Weights of a small GPT-style language model, trained from scratch on English Wikipedia.
Size: MLP 704 SwiGLU, 5.29M parameters.
Training: a variant of Adam for these matrices, 111M tokens, 13514 steps.
Each number is 128 + 24 x the weight over its row's rms, rounded and kept within 0 to 255. Layers, rows and columns count from 0. Numbers have three digits each. The size before them is the row's rms in percent of the matrix's.

# layer 10 MLP gate, 704x128, rms 0.149, rows 65-101, columns 0-127
102:167122169137124087079142147145108156157151151086110107110097104094156093139106145104114133124122137145182103103172126162155134115123120146140105094137095162157097105131101160107130126165166066150151149135126107132161106158126154115139112108112095115159121118115135095142145130133136154129119077100135162144154139083120086102112120134161129131138157154146123137154083108109119130122135
100:171102107103136115142100109145140130129150135085102119144093141133135177105142102122117092111118102113143134145110130127132126122171129169087073114107092120158110111125110105140158136113111130093095146125108126169158112124107127172108139085116098161129115099113142107082168106134155124112139160136132085111137133165118104188118179127102094119093125106155111119146119152159132113092166
106:133156128131128121116132114120109106155132096105146108098117076117126106086155138122131099114110084101144153127173153096157133136112136138159112123137107093133136134127125138104111157146116101092120115125191154169134104157134119046177158136144133123140132089140143102096148100139161152157158124135123121110134144135117118158164166102144105173136126104143113107144172187133090126142119
104:104145130134122126099103151128124131150147128156144130112064140127121159132115111142139099093121133097108099089139093117132133146101138110119116142140109136139131090101118138119125155105133121163106147129152113137066116149161069125150067133107104102128139153115141139119145132117124141149121104065157137150116166149075106122109145060112152134115063131098161119158148111163119157144156
099:102132097155099116122134127121138152192132076123111143114135131091158121134126136110131080107154133153130161137108139134131103132161128129067101121159140133124176140138127127161160111116159165144182128112143121176129100144160153129119123130065114157140119116125111130153150130101097169174106123151146115155109118155108121131122109099146148133154087139171119107115146136168092167100094
101:121151092156133096098070166149160098098128123162136115123100122126177100125130118168120130144105120154158106137090086098153166141139158112140168125135142127123110118110138123166155148136120125080177087120172139128100098155157108129092136104117143152117155157132131115124118091086146105107147111170134099107098157122140101099149121144120114097105089120110088154126142160142128146107137
107:161107142131123122058113120134142082095159150132095186136143121129133167114114145104149149139148117106091160131141105120160150139097125084160105109142120147082081133146099149101103104127143145147147116111129134145069124129133087141155152158141105111144112103131127158108110113081120144104132118135155153111128156151141137142141132108147180141161132135102176154161106141121168099100110
104:125129137170164111113095118154110139150162150122095142107109129097150154116067142135138123079122140111129149103111095093118084157068087127112150154084151136139065111125119148092133109084123123151123139140087116129168085150142121110100148127095146135127093121129124131124156117108116188130126170141126132121150134125129143126124093130103149100148106116131126106144088127161163116142087
103:168124154116146130105132146130106114081167183159158152153132127181125093128099152126135076123107104125121139108095131099144131134164121087147134112121125116093148117166146120146122102151143098110148094101103118085137093106141118096153149101123176118140131122099072169129116108091129161128137151111151154122163140125087108122113130156127138145150098090137176139168096125133149118102138
094:129141110103125145148122139114151120149143199120113121151131165142152115108135126160129128111140152104162124111135123158146151117150103134138082158116082103107135124109153069119133125136132108133110157170116132124105149112137133153102067117138141184141090112147133147143150120182098117150148170143103185140151127101148150130084181091106114121139103122123127160155113132117151082093116
104:143077114093132083158146118132164152164155139122117160090148114073145168114145137143152134105068111166130134161105107144153158131132128132104131095125139146116135137114129119106148129112080073135122118145127132127131104112148099166156074154156120165151112161137133117117118141158094102135137131099129159135150139128128147101110138116104176111111120128170182138162114121078150115123105
097:121126139171109128131123149120121142152114100126090117133111166132121147098150085155127122169091120120089129137142111117127121108120158137157135131131123136170144148124141103092146147087128131139177146117139093118128126180136090165094088135125095121137113122141144153128130077101163133137143091054164132135093121102099103152151174136170122148101156094170113123172153132167135140123125
106:128162057129114131139140169123105131131148097096062129119058151113153119135144099123159106109152144142128087090106101127136111116117173098129131095137156138134145115120108095120117120141132105169146147170126147124112108110148106121139108135125130150103084118128103112122146143159113115085097111138188111109119157120122103104125135144082147145124093128101152137167128096112156087106106
106:078120126150116149158108115123115151141122120158096140144093164100184125144079082138109114138154078124129117136110120137129148127139119127130111130167106151125104108128091107119171093138148126120139145103161104179154105143171134158082135139116138172115100133120159130153129120116121114105147146103138125133157144104142148133171147124130145103098068154175107095163177145150153143106146
101:107137101171113121150105158151098116124091129110171080117130174102148158152131141113109151073169137116142184118140125135144161115137117088138133131168156148098148146114131159114148132138086121147124138124095137120146103173146095124089083095120121128108143132169158130105116147125115107109123115148193147110096164124128095109172137102130124112118150130161140152145149170131112162132119
095:098112123182129120114113135133114092149166126149103159120135146106111106114143111109139105092142075100098102107089119094109098118138111084096137113157146162149166140138099138102105099142157115113147126091122127144142177143135142142115129174127097081162132075117132117153121092138132101146147103116142135157126142128140118143145077150124147155127098158163133111193173106126117131104145
092:137123157173073131119095113104154119112140138157146136121082097157130081119107121143135133127120099120144119079089112119103116095129129124107159133131132075188132114126192145131127146085103128185116145088121134161157130105149104094116134140125124135135167140118112080114141131172161098118151146153159136117131139132119144133096144095111137095143137138132128123124140200111123121122093
103:140155130099101116141145108098079106168143139116163139180152153138143137104144107134124139133097107129140107115178110106137117148144074123103105086111130130114103186116156105089148148143126113123166135076098111086120144165123131121137147168150129130113139117126109114149084133103065082094146173169110139102143126111122127122147129148154121138145155096132140152133138170126123150160128
096:169120111115131103153109185105086120105163138144138124155133114105162124122116149146149087074109144119140105154178141123131103118080098118117150116108121144122176073105115161115162081091165138133130166136162131139150138156164108103174154092129139108151125136121115118160096172147104098118102136111115134116147162140140129091123121143103118146144107125097139097123089138141123154142112
090:153146154130135114106123114110139143110165121113144082123115163116145101121136115112147146099125098101144122132130126131128107133127133156147104104089123123122087114127131122151111138167178138154152081136109113081169149149132121118127121094182132111145055138093109081076170104142140163128105133117137115130138157141098116159169127155118138130093102116133117092182119140166089137087150
091:137145125112085140124113104104104129127118177095132083139125160119159162152119172130101111134106111076078106159111094120119168154160129094118163080143114126144133120102132147076147111135131122108168078101142147112148108179102101080101124104129148095113142077128125111151102118164148094121156119148150096105139130098157138140125124120105136137124132087134134106093112133130139123106115
110:172142127156152106103056131135181142137167124120125165131130119129142117140114090150140140114124129143151132114158067116140125090049136170108144143171106156106120083127135099140105087131134108135174148118124099174140139130116087132133128124104120149116145107154101130105156093129110149120110126153172161119133165123156138166156139137146136104130129133118131134169106104152111141157133
108:143130132171134135173121122089097144106138166178127109164161149136129136149146123133084117134101105117121142152074133123128106136144138138089132119148141122090113094110137139152115083133105114073135140129138169144140085168121149140157112133115113135111116104056154145110132100108127133114139141119146103108102164119149073142134150119120177139123103091145115146169115176103145116122082
107:163152092133109125109085163138148130136120110105154096104109152167124134133129159113141148133168102156103140125169089121159145182112165134127122124162142177104126092135094154117176119116113100134120117119105162138157159077128134108117124097157089100135106096160136099133123163135085145116128114146139101118119157135150113162134148130124152142089189146102157147150129130165105102118140
103:192132110140132108103129123135117169111168144131132089156080123109131186136161115106119155089109118164122164130150178103121080119138121147124106117139136120092120116093129099131135123078138109135108145128176127154116134108067149149123123128166089163124132164137131109136116086153115122118093141122137099102169134148131110187176123125128123106120116098123114125130105127146167105110141
104:152130170135168155135085156143109139119125104139155113125127165143063113160120135124130169154064111116153137118146098090141091121148118110130162126129121142140123081084156121124174113136142086110097087104115141171128104123183087133151127128143145161093103110132096149093147104113102109122147158144098134134104151138131106108153149139160114146133134104133173148139109132105103132146132
106:176111142125105172137097150120124120120161137118133134161178142127105113167113164143145091101154090148109153129121086103114124125104100180105112133145136147113102121061113112128155116128117141147138151100123119105121135140111155107182130130121117105100138119138135094128146109116137155125133128152124164103156160096067051175132148117159128098118140132137149148162091117131143150117142
098:150121138140141084127119140107119125139159111118145165150138099155107144121099117115116162095105095160098176115115114082149166121129128134126144136129121186132099122146122133100152106110130112070133149145088098156084134138138124152128128103113140131134134119130154164074126132104142174117117124105128138172186149147141138178129126136146113191122088129164089134129089159112152092135124
107:110117106103104123107152133114117163115161123114134124143111112128091190141161126076149087104135130107115117091157112157158119099133108157126127117152116148111085132096105143130110123178101109120128141140120171164123107085177113147161106133169123129140141107140109103101110115166144103122083125139139111093167140122121123127126137110075152128130161088110169129138166149177147123121085
091:135142132104112117101111142130084136126142178104111095144144107125109119109108106152157136108163116137085178095102099147143107176191110110135131143144105123091132144132127077114115146097141140129140123116169132149122139110094128169089123109128146137206167082171135131143166139125124153116117116124155103112139148167124144156117125109112133138115185106119132140142108147148171108111113
103:147141079123103132101086098149104142165115155142127137113143154136158111167149159112122116145132121091150115122086115152129115129122165161118101107124125132114184121161163099111170127147126138146127094134159142099130086143172087129125135122148123147168089138137084106135146142122145147105122119098115157117102150171131115106086133093158154112092124098111146114143100154171154156078158
102:148138074106116116092124192167117117127163128112132139140157178141170179157093148110146129144128101160100151109125120083110105152152094099116148106177119118134132123106130142114150094120171108134159134148127131140118100105150121165091126172158083118117109142132104113139133095095126122137134110119163136086105128137151122152143138161166139143101144126067126121156118135137101160139142
101:125144111110121147131124145146162125092166143123128132138078138139094104111137155091135129133117113193192125170141136145135111131132132199138126124062157114124124133107118094070130083139124164125128132132144151150113127114156127107119145123138113150168118103124119082145139109086105162125104118173128124125126143148152125132124126075159101145144179135141168087162114112126131117139137
098:142142084140112122148133137126114126106113139080142184106136101120148137121123110100141103122102164087114134120133150105128079147106136094057127105142131143127129057130127104132143098126091112148134137136171102153106117132145115121141131171100112191122092128132113167129126162149103116146128112110144166119153146139074138145137131077152179144088131146132126158155122115126108120162136
092:204139079118086095116140139138146133156132126140125112108109138124091171094087107153109124072127135137149086158105092120098118092120093112144145130166106147150089148101141117155146124135165123183114148102114123121125116138170140114127163154186109146138113113147111157085114149138127149104147133127159134134106147157139119127125162175107127079153111120096123135129108151126136132117130
114:111107163125108115137120153145156110124184123132111115116113172101118152127076107151152120088132094138076159145120136104151085173125132155135059147152176157100139114082135072086133151147125107151139110136143131109112131131154152160141153125156132152148093099112132112140134137112095131112128144161133141168132151141149136096102104139154159163139157118111111146165156150123144120144128
095:123119130151114153141119101122100131130123082201132146098121133115126165170140120108109133123105139141161151116114141101097126145071127109131139142155094154117140122123157131118130110148129087126075115121119114157137083182125113199130113081169119194126137107120103135119122133162128137143130119110129112116133163158116117105133084103120148142138144132086141150136123185098131080113123
# layer 10 MLP up, 704x128, rms 0.139, rows 65-100, columns 0-127
095:128093109140107210129160141094133120146109119135156139148102165123181136095131130098131122149118108134126168143119154087118101119132115169130127134084116156076123097089149132120083115115166124146127124099167128146117109173139176168143136153126137115121097182124108172142121178128144116154080138097129151144144122159148122162143150124117109136130115146152140144150133143150117106149119
098:140083087113131125112145129161142106098146097109136141133100127125136132101121107154144123129122117162109129115125130119130145143125103152098151105103111115059091097081129125128125125089147123133106161145076115124149141122133132139119116110165111120094153123126145105143131101170176115143081126127107105163113117116147087102109160150124090106126106129173133175093149124156160136073197
107:159138096119152106104139130109166163155121131087127154137119102109112122111155076085132137125130097118112169101141122126093094120152139158111096130097152128167137137141145144170110104140104103117131159101105125168103177118136130138119125089129081163130156122086082130141126136106150104120108182118110148137145149089135103148161155109128084133163114127172110128138124138146092146078112
113:126113112128088126135109138088158088155126128112124142165122153169130110077111138139099107129115116118134114124136112202111138098145153106110156130145100174143099127123110110126170120106097137151137157150161130145158109068115080143113084179092104100119136128130140130125128077127123144091181130084120129145129136136152127117144157109116131102118096100104118118113098098114099157134094
103:127118137109107133113173095136129151130111117137149108140092123103143161118126151117132114092145139113077121108124163084111112122103144097109108173106140082141163160066140145167133114182082116099093139134137114144137124091105142133142155119110117176144103103110127064132098089132088089126110102115160139131135141129160105157165133148126151129140143108157081134134145130106101149118129
101:080132134114113130145093155152109141133143134111077140120131099132170117064163085144138074125128135115175158126132094145107096104131090110127119138141098167133150096150113140123142087145191146127146147124122144097132115113126144132074076109144117146114113144137142110146133133130150133085115117157087136135113117141101121126149125118184135112164136135141141159164138084138105158092143
103:157131149158102136147077127125155077126121131092134135108163104176149105171100169126090127124163113128123149103127166118125142115141136119113141119130123125121130107115113141133150117099151147145123135123120138149166100106133144109137162138083090185134147141142083149126125109102152109102118124151144136091116136097116088060153156109141105098159141080136079107134120115170102118179122
096:151135154145101140091139138118150134099113117128144099123162134140163131137146128138149095145116130124123178141111113140136167117125123094108077114157116126112196111092152109164163119180142123122119122170160121140114110119150124103091125126163106135101152087116115147102096149144166096097094105097148148121147117138114110155159139102155129116100114144099060161136106119095133132078155
104:125110149152124123102152149102147099149132091104074155084143118097093118121112164132119119139103067152149156177088104145123171093115122128113144135155097126138139126110149144138115126145064131101137129098112110106132116143105120104099156164174114137129125105146150118140123112158168178126126163135149137090119144126123087132129137166138162178126114101079135158150130139122163129111145
092:126127106122092147091141150099141087146153118122126188102147147088123157118133119149105107072173134099132154149131115129130115107140146108125126117076128130141137122122187147093132076113122143130150101143134160120096106132101114122092113149115101133124099141128156142115104106169090111127136084152133101118151122140115139108133116119126111084107079121140110085130145193133158135126068
105:147136156161095132116153118118149133150146082140172103161152112114173121153131124134160139151136150143149127110113135147128081139101128136153180105144104117105088156135139104153113153154157127126152141168105136106086121113107132147094057154146113107137092124123098147140090123139135192174121107088106129115149123109131115112125168133091124100160161145106136145130160109098137128090132
096:104155135156114104109129123152106129163120100134152135148126114131112120135116105141169174156151122127127131179124075132140122118104129130089070124124116094150148128133119116134148110133130139170110134112155138133137077141172094107094095142129132116124132128100104124154092122144158089158134137134159136091102127121136179106074182092151112104200123084124106155132159137143129104112149
103:142140071123125124136144139140104143122110157130156140091082133082156103150107065115112148168112167102134125112082125154107095137081120117156139118120188111158135111142145132138118124117125186119119154094119146139111151116141137076111129120143169110127123153087164166091165137143119134119139129126148143135085120169141142086129122122091122119148098081135128119120161102147139123158130
103:090162076123147144110111122048138128109137139123100115076088160134119126106170142165094167159140124131151126132092109150105166132162131146121114104130107111132120113117155100101128074114133125134150134074118101112178113148118111108106122099113129133120099104144139123147110120125130174140115096091111134097091132131134129134115111139090077082155115116141145159135125123167117159127136
095:156133126122171162134131109134144131134139151139130173129144154124108123122142144140137109113147126139125102121099136119185104192125129104169085153146134084106155137117189125137147112144144134118075109105159154111135176121098142101159100143122140151156107140110122152135088146106124130141112120167097088157153145125055114104139142131133133154147116129147121102104107120199122139093130
097:130118135156169121188186141152127116119125140126102125106126144113129148113155142173135097114171121173141116109121137152121145126179126135101130147123132081116120150113123137161140143168088119127160106139138104129165105115115120167107148144077149085143134098154137143091109112155129126094128138099160122153143102120055141120152154144138148148146123164151096138129173118095157092117099
097:109192133111127138166093122133128108143102136145148144089127114105143142132102123108123108116128134125150146093166160138150037121157080114145129162131101131163099153126110083142102090148123142151120102101148119109119140118105149142148125119146160108144142139168162120125154128128111111109128111149120160153128120118130097126106175115106128157082152130117115099131158110115078143195097
101:125116153103111139140103126141114149114129111116087164155124079092145147139151104139174109065117120118116117117126102101140112169091121132096134128139138116156152099130069165125115147129153128112178136164129138150099132119147122134117170115143135156155134131072092148132105134143141094088141132101104151171126119140113095124099118153113065122188100158127134117135152121152134120170128
093:114103145102143141108145119161076124135133152119088125164139127143150111144116164069142157110113109131090140155183098113153136086168122147120178120134148142134103170130121086151136146150098127162116085098153160125113111123084127113152107112103103112171142133129131167113114135157125061129165111140165107127113133134132152129127130121135136158116130143096108081119144120094149109094100
101:155125176133128134126153121083109150114100132128120097111135110164154134134176098132137118129167130133093145108143149175128143133132123138178154127111159113106137163117108096125113154140161127172146119129126085079147131143093118121104115110121138121138084117115126139065118070178138183121133145095095119146111127123110124113147131135156125144121144146179104141103140156151085075100133
094:101137126114134132117164120102125111100160115109122088113120094179151143135119135114157075123163135103147159158120122124114136147098133136149113161159128144065165095110154153109154114122093113103153147154153115133073113135079115116153133152103168101129137157122089162115158108155119158124123167093115127148118135155108145137089133132145134143132095126143174151098089097149155155098113
121:156100105133144095150120154114134065123146134139149131133149093138110082090112112122084116100159121127113120137124084107123158110101113124121172126117103155158137094158147171140127113148147106117116138117149125080104128119168162147109137118093109095135135099141119176117139159154130150111132115131122141163103141120127128086132149142139133135191134098153147151134066099129183150109170
105:130129150120149086139138134145133113159128102122108200100082129165089128151104157075150095130111099117153106140127128124104133172115117116083168122145110148130097117136127138156117129120151139151150098175159124056124135080114083138124129115146133133136124126123117122110164106128100116141139153132136097123133097156124163147101123123115128122118197129110169106130134135154159103083157
100:114151122075156159161137147082116130150163112087133143141116104132135111139150095163065137133118161169088124162111131141129117121105156135127157123144116070125167131161164107111168106122126139137171127129132127122194134116136141111159150140134134164145108132126106096173187121107098118130118183164145116155131124132115138147092132113126114126113105110116133150102114148173128151114106
103:101142120127114102201112143150108156158118114113142136158109149117171131177126131121144120121131099143129132132185162159092123125129130117120090118145107078143109127115133131105121088133149139147110164112126144173068109126123112106172099139090127124143150104155119120130120121100116113102102175145177129138154119157123166135162142076144142143134130153144085142102129157134120133149067
100:081142083124139136147097118066131140102148153130142136160127098136099083180143115152175158120107158087082176153146120096138130070110128132116118132185133123141078118131148126132114134101098138104124113110087116130170125143151159133113074131125113136121114123103161111140118148159102137143084139100127117114127128091154156166101104147139144140139098141134120146124146138119118141148157
098:100106168166139154112160114151153133174136119150139105119112113070131085112118119135138182117107100153144136105158119139153140095140119143146117152088134144151151135127119128148137166179122129095128144126143122122138125184130156106162144139156146124081131141151155132147115144153140163086164164111128163100106120124141139134100159124165148158129074182129100170107124134133119168130110
103:139140128141115115122121134083090112147149089125111145096129095133118102109103100167118159113147126148080106123157130153170143101127137159123146147140095180123105132170129101137156117142121144084089144121149103181145123100122123179118126127118089073157159118115128170138144083165134159112131118129161088113127143083087131168169111158132133157123128139132160139136124127160129126146152
105:090111123105120088132171148119104088163110144091159149154099125123138127121178150102112152120082134086165122113155157142121069142159082132130121121142153149137140094174115142153139141128127113118140136097162110123144111136136127143115130167123136138118152134126125136106105108147081116127124109112127115133152119106140113079135173128077119117137133099144123146157179183098135180116173
101:132136155133093162103169121150137131146122098098077123106147081112120126144126145133120118144116137103160093122114157132137101131141144085098084147112116153151147123129159149151102122158100161142116148124173101174156131099131132192102127103115151104102135078138166129146171095141116145158121131168141177131086116074134139117162110169109140135173126117126123108125114128106111118127148
101:124130117178092085138133150140164099153111127104124091077121177143121124109151127104158069171114081075120165092153159079127160134114146074120114132140152123152143116164152150131146154114126132125136130102136131099185148138087112143121097140159154133114130109134141138128165122104161098106145119127114136091091132114117120093113137123124142128184147115136121165132124143131135123124103
101:119123096172142128145131100143127078169132126123099134077105124143131096152131113128148077119135113115156121120125140121101125136131160187096153103122123096084104138109134187144146162126124094148105108142086128125122094140120099105110101132170135101128082120092121098138106144157139156164113134098119102126116114155097152161135109085145101189087118136093114123122146101127142099122136
104:131139143153145135138091106136147158133114097141117096122136135089137101102107121099144115132167114099135142162119145110129121101128118092108086115141122121152098138130151113133109155159087074119129123117085134124104133067132172118150096170105165146128110123137132128128057111151178151110107127099153130089123129072161093158093136147123125173110134147122122153117134098097096125150165
096:141123143124119111113124134133133128090144121156119105126075125125074089127145171145148117119121119157160086087127117124111160100104167127185116104141146119144113150134129159084137124108126159124063116156112117111137120132093157136140101098139154063119116125119129107079142110114118142099093118171094160113112148128102142142108174088123153099141113138140159086139124118130112147161090
097:159126136086093091132139123088137075122093081154122088100130058148127122127130144152148113114143120093137128163089120099118143112112119093128115142132118092169119110122101086149130158124162132137176111143158098118149116120157178102168133121145115131146131092117086148130097144129117126147145094139136155121062143123124076141127136132115124134142131160125147145117113130086171132138107
113:131102103113143150164151130079115131093103109122099116166148121122102103135158115116121160193150108116127132133144117166100141090104161106109112118083105108122100193085156125126099135147146132133120147096091126136091104115171130157105088136125111154157073138114112121131082152146142130116128120155152145092138121117143144105099087141103147126128129159137117111136077117125126136110080
# layer 10 MLP down (transposed), 704x128, rms 0.135, rows 65-100, columns 0-127
095:184169121149124114108101111131130130140156086102132142157133156142098068119117087138108158114093140110155101145131124146120137114143106078128132124144100116161138117127132112095105126094124122150113152085172093111156140126130193125106137129138101152135178119161106125117158135160143126127150095148126129150130119089128087155153102165104118087135168138141130138170121152129090137179119
100:107115132132124135140111124131119104080138131141149127124156130145114116123134157143115160154104140110143112108056134134116166141105125116152126095113149155124127120119157135108104130165189119165168118108135133085100148133099106088149128103140104168139124121115155175163094154151169166108133120124129149151103042144148112092129115129118087128158170159116153153094145143117127154121112
105:095116102130101108108101137141110103122181120137147108119065130107101109119169139163141113137133130114098115146145112150115130124140149124108162124127121151143171161105173134138113122152144121126108154096145138197150132143132156128165144141124111149129164159159179139136119156196143120177087111111099080160132148133143099122131123121117099130157179128138136103112166149126126167141138
112:155099133127129124163152106103129093112139114133103125129134168118167079176157136098131113107113139099145104120139124168107140148112143118116159105099116131111095158129137132184129087177115127145126177128121130144138103142112064140133163103112162087111142091120165144110119102156159113091180120103143111135124130129171136128141190117139148132167125141143102128160138115093093136118132
100:099119149214149119182113135128143122124142112164089133102128147127130126109129115135125146142168145126095167136137109150179138141137142133101138113088091117099119128101110097174173133128132161129137125113105128122119115162110125122124149169098123159146144124116147152131127146136092144149117080108085167120093147180130086112112115128117138124143143116145178116168148146150095164089109
100:139154134132130126104092084152128154147164119113133157122112132120155123111167140173084165144166062116136161141153103158132152124152159110141110133140156140146128122092158153113132073175091137112101146104151134129112114145132121143117121106156111162146123138136161109103108141107167137092153139150135095104180130116113156147135111150133148117120115094136156080077095121134097119091104
103:146091119128114094089126072123106100161104145104124093087086126086152119113128138113143104110122112130119142111111122111144117130183145127128157143119120210082184112127115138125130118136130116156155129113102145151139117124101124107181142158111138166054131157148107169116159120127155153136136148116126162138170128120161117121133117101106083155127146119134132124102116149105117154120129
096:145147139087088121135121147187132127106079112104096165142101130092132138138081129117152124105144120094122135162111126115111174136143135099145124123157135130134119136132136129119132121159113114090117107118111141163152104152095138098125158132174106168152099121115082105110079123157079114169135134102152131114146174111123157146122112148170159085122139087110111134175149102107137109087125
105:113136179124162116137146152104135146120123165136136122134146147115072140121180182124107159157136129174169145121082094116138142150149124118137137136153107130110143153134142092113154120072129107141146123129157187086090133117110119133122122127128128128115062115125164133116110192120131175153177126131133124101131154137132134127167140083153122160134120130125141136115101128158144172102125
093:129139176134140151117083135084104124123122109102144117158109144167112157149144163136138128154157161135126170135089098129156127130079163125148063127135139150099108122102151126129093083086116145137147146121128135119143160097165096139135087185107168128127121126152135134119124103154118131144149108117128144137141112107127116096121139135115095153146156168169102110151111153132170169076127
104:149099135128120113103150129158119082161116138160142166141126141134122148147115119164119129140119147174109141163124166146126140131092131121066139128130128083145169111144115109079129139092103142135172168110119132138164124176136098139157102145142082125118137129122115112134122105090143173126167137111170137130123130080156090140157076100167122146147121114139099124111090079143117126131159
094:107134135133106105153146148109132163111132103134135113115099144191147125118136097155131120160145136133127084142117114137137152124115117133100136131124141099119112129172088150129146187176112121118136105175120132124130175117123103172145140116092104112109152122090155131130127114085132083118116103142105149071152169128161177092118108141104108106104113073109139139189135118134156112162131
104:150168150130144140157127125147171133117119096102133142131124143115115153087145177110114146080134157156167110165111129174119121183129108102130097132141140114142112119112160135116120148105115156092085106112148136112166135118113139138145136118122132171154098145177138149130108129124147147165146155086131180181166077152128127124122159092112113101153144120119133121107167153139100088123158
100:146122154120082146125093106134165151179108114112140138119189089101159117070132146115161139140151141113098159122154123083153147150135094111122141148141188170120118163145129117143125137159113118153073149105083126110134137146134130124131144145122142104130151111158089116147148135152141135090071165145120136129130121147122156157085129142119089110124159104107119112101100099110115112152137
097:124193172142093130114112136127120123128090109169111115120150159099170151125159089087151181128118162146152165100126136103157141142080101107122137107113145114123129087156124130120117153087112155136123148113095097113110145158139124115138135151152172150128130115172115126175109137145107109093120111143134119086123174137134071127152154115140138104117156123105117114147150104157126170144106
097:115171089128141094158133114142080151127127139138119107107109105162182116119133111153142149125194181160156149131190136152156143104139126107094107111132153144098125117179160100125117136078116126125122143119131148084149102123116117108097163155110130116128105166107123106136124114111135129129154131111141112112200141124122177121125137113118107147142167143120135144150127106128089119103083
096:118154115121118137090125140094118171102137135133078164113082130181128107084134178153087105112126112137142107142137117142113143103111154134092100145099115116132111119114159154110140128128079161121133113159122138173137118140121126179152133132165139136124136087143144165107140142125132168139138133125127112120155142131076117176109135167154145191138136157143095106124167135129176153088134
101:141140125125125083120129093130084129099136099136145113128127139107150108106091096130131068112199159073133149142103123122129099088120096114127130095115122104118126116137131126149174135092115122160104154102094131093149137131157123152147095143126122157136082126100108088121131147132083142122080148141112124162130102158123106121158100180152139123087126153148109173127126102103169122127125
093:121135137162142133157119143129158119158092153113109126103132106075167136120107142105094183115089142141118093118112113124163077072148109117168114091112105145127114134111138189132112139129115138157122198139121124151131133137102141137154110094156122125085145103125154172106122135174106138118125130123134133125094108149156139103153125096120124145118082117142100166129162091087150134117145
107:154092124132106146137152117118111122114047174120117117110162103173134147154145123138137125194107128161101129124124129157102150111137123131129152114125140135134139116101105101119123125133140125166128142144143118118151104119101104122112145095156173141109117096076193145116140130131083105127120142088074120162118086109152173120082127123149119141152133143134127167110151157158106100096144
097:130120117143129119114091172140138118137153156141098137126126156145125138138113069111137124106120120101118095118147126107133119089142125120132100127090091116158121134083132121139131116101141089116141148102095101143108153101133106148108136109136127148141205116095159131153091139151121102159140116132143136126120084145150108145129099146165118141093125155119121117001104144138144131129115
117:077139107132154119092110121122108100139098154168115127162155135143146098120128110145119139134116128163143134157134129122129149140144139099090135107152099104135089117125123149134120084079139138095136145105169116111107149134166136147094136138146124114145116105177109146128147140086128115104193156115124139146159100137141145106111149114093170138191116069103125093157107093103128110083156
106:183140114110097102127137142142115085135118180167154141127122117180150091092097095100125123149157121120093102102069126139130096120114144112111098158122132120128101104147126120198146152090141081118153102107140159133112140162078151148140103135121125146104111117128168143129121110116121126147140122155132141112110210164140133129166119132131123121149148134125141142125110153124116147098100
098:125187137155124098135121120170109137121148112148136116088123115145171126131148083079139130137128118110121094106102149124128131154089089141150133154148133156087095111114110112121149112108172153145153140139139120084099125117110105124143115108133114126158102126107071143128103172142111146110139154148137178140139127080104078122105106115139170140159120136082107113148076095123132122156088
103:120112088124138116114125117132129093153144154124113146112101109142172122148134113138115164145135081189107182166125158138149099136180161107136141130123111116130145128073111130105163093151129138148119115103121106159120129093105096119100103144125122112120145108136149159129148154168090110071089117123132067106120085096127119127129138123166192115149136161102118116113140132137153122142148
100:111132130145088156175119185097129108097110122115150139129109149128131126074105143157109164091143105118118137139141130126113096129114142118110119138180190117137142165134105129115146086166091108130131139142067097129167157132153093137171101098130125111156137148134130161143115142142090135124087151125107099123136105113135146111114130149128179123142112095132187134131151118127131158175154
098:114141121131106155146138130181132120120124085132120128138116109145089157118124119152121180130117087105124116164179132117141140110120105126146134120149108175130179107121169118115135140136074129120105107117089095132168093147173148132142163111071115123140118129142136111090127124142115166131123156089110128127112091119145194094145117127088106182148115151136099133112138128112138139186135
101:151139105132093147112131137099119135149071138111139118102165134141097186151164148118108151099139117132154130105107119085121127111088126133166162129136123066135139135125147071121119121183152133145160138135162131125097103188123162158098120137096157125163134138078153092148134124090139116129131183119108127132140089113120136134129120096151122141108148138099149101098169119131119149116113
102:079105158089170139082104114170127153100130100131133142113122167133148101103132132109134090098121138100109138099105101111171126112123122077114135175139127137097109125147097166116128135166120107153121136102157150122164144125157126131092107118154131154130144149113129089122115125173100168130144136136114155141135064135131089121141126120101141151153165115154147093071135165090137120112146
100:103140141127146140111154175152158145114079109099161159161103141075145097127133163104157103126126157129118117139131089095119124092141118141105142123136133158172135120145153104130086138167126116123136121120121110134136087115124197122135157143104139165088126146094160099146071102129151160134119130150106162139140113137130152132161144088157128121095109131123159172098143148132086156157129
100:111133118126111151143068127140112082115141114123097170143120119148145091135113114156136112149171136100144140135137161128127098156125133091092159114125160134112155075120132140139126139180149103104127142154148121098128082148173125099135106081115150117138146100127140120139122117121142130146136123080160156097128097146145158109150161122167120139096117097159110137037091106118146133110134
101:063151156119140112126137106120135161116140133120211120093101073152130076109114113125140137128106101103175135168158134117184125118109126110103138117125111098119145134149095087090113111159105142139132076136115150144122153090136103125134106109128163157161134105100161116094078109134120128146077121111130134105130162154097161132155143142142135147139119120151139133119156136119128146140130
104:148101121142130147180090150117137110109108098120136131098162086137148153132105109149115114135100107084118130078128137124124118124145109100105140125171168131145118151141108086108151091161093115133125107128117142120126121179140128150119105125129159135110093138174109127092143126110134130174087112105116130075118185128138120124151084151125137087104100092140147100132101174079130167146122
097:154081125099108102099140133117148107116148114108112094131108108135142142122095151129138093129137145148149099123144106123107122178118102132104101139149133113117125121138129144110126128145162146123149147132119123119131094084113124114139128141120131151106158124133160095103114185116125198160076137134150094161127208139100160156149169125097107140087119154123122114161151104152142111198110
097:100171132136140142101146114127125122086137106137156090097133094106118129130162156125141110113097148141133140126170128171168086130147133128096123134117146145111134128144134134119125188085121134124086160146135152139190143113106135090106121087117182098134136108131167141124121133154155122122120116131094140175144104096133140087152117080131161158107163145093181113116164121122135107163140
112:164085124095141159136116120108113150085119105137110112147127129116151088114156150074096118143128122105137131147176116129100158124087111119144166109081126091164150152127164133113160084169146140106128117146103090121097107119135094151139115135099153150129124113118122136133130142123158162156095165098120128122134161162137160171165118119129093096072137152112125135098108087131121139089151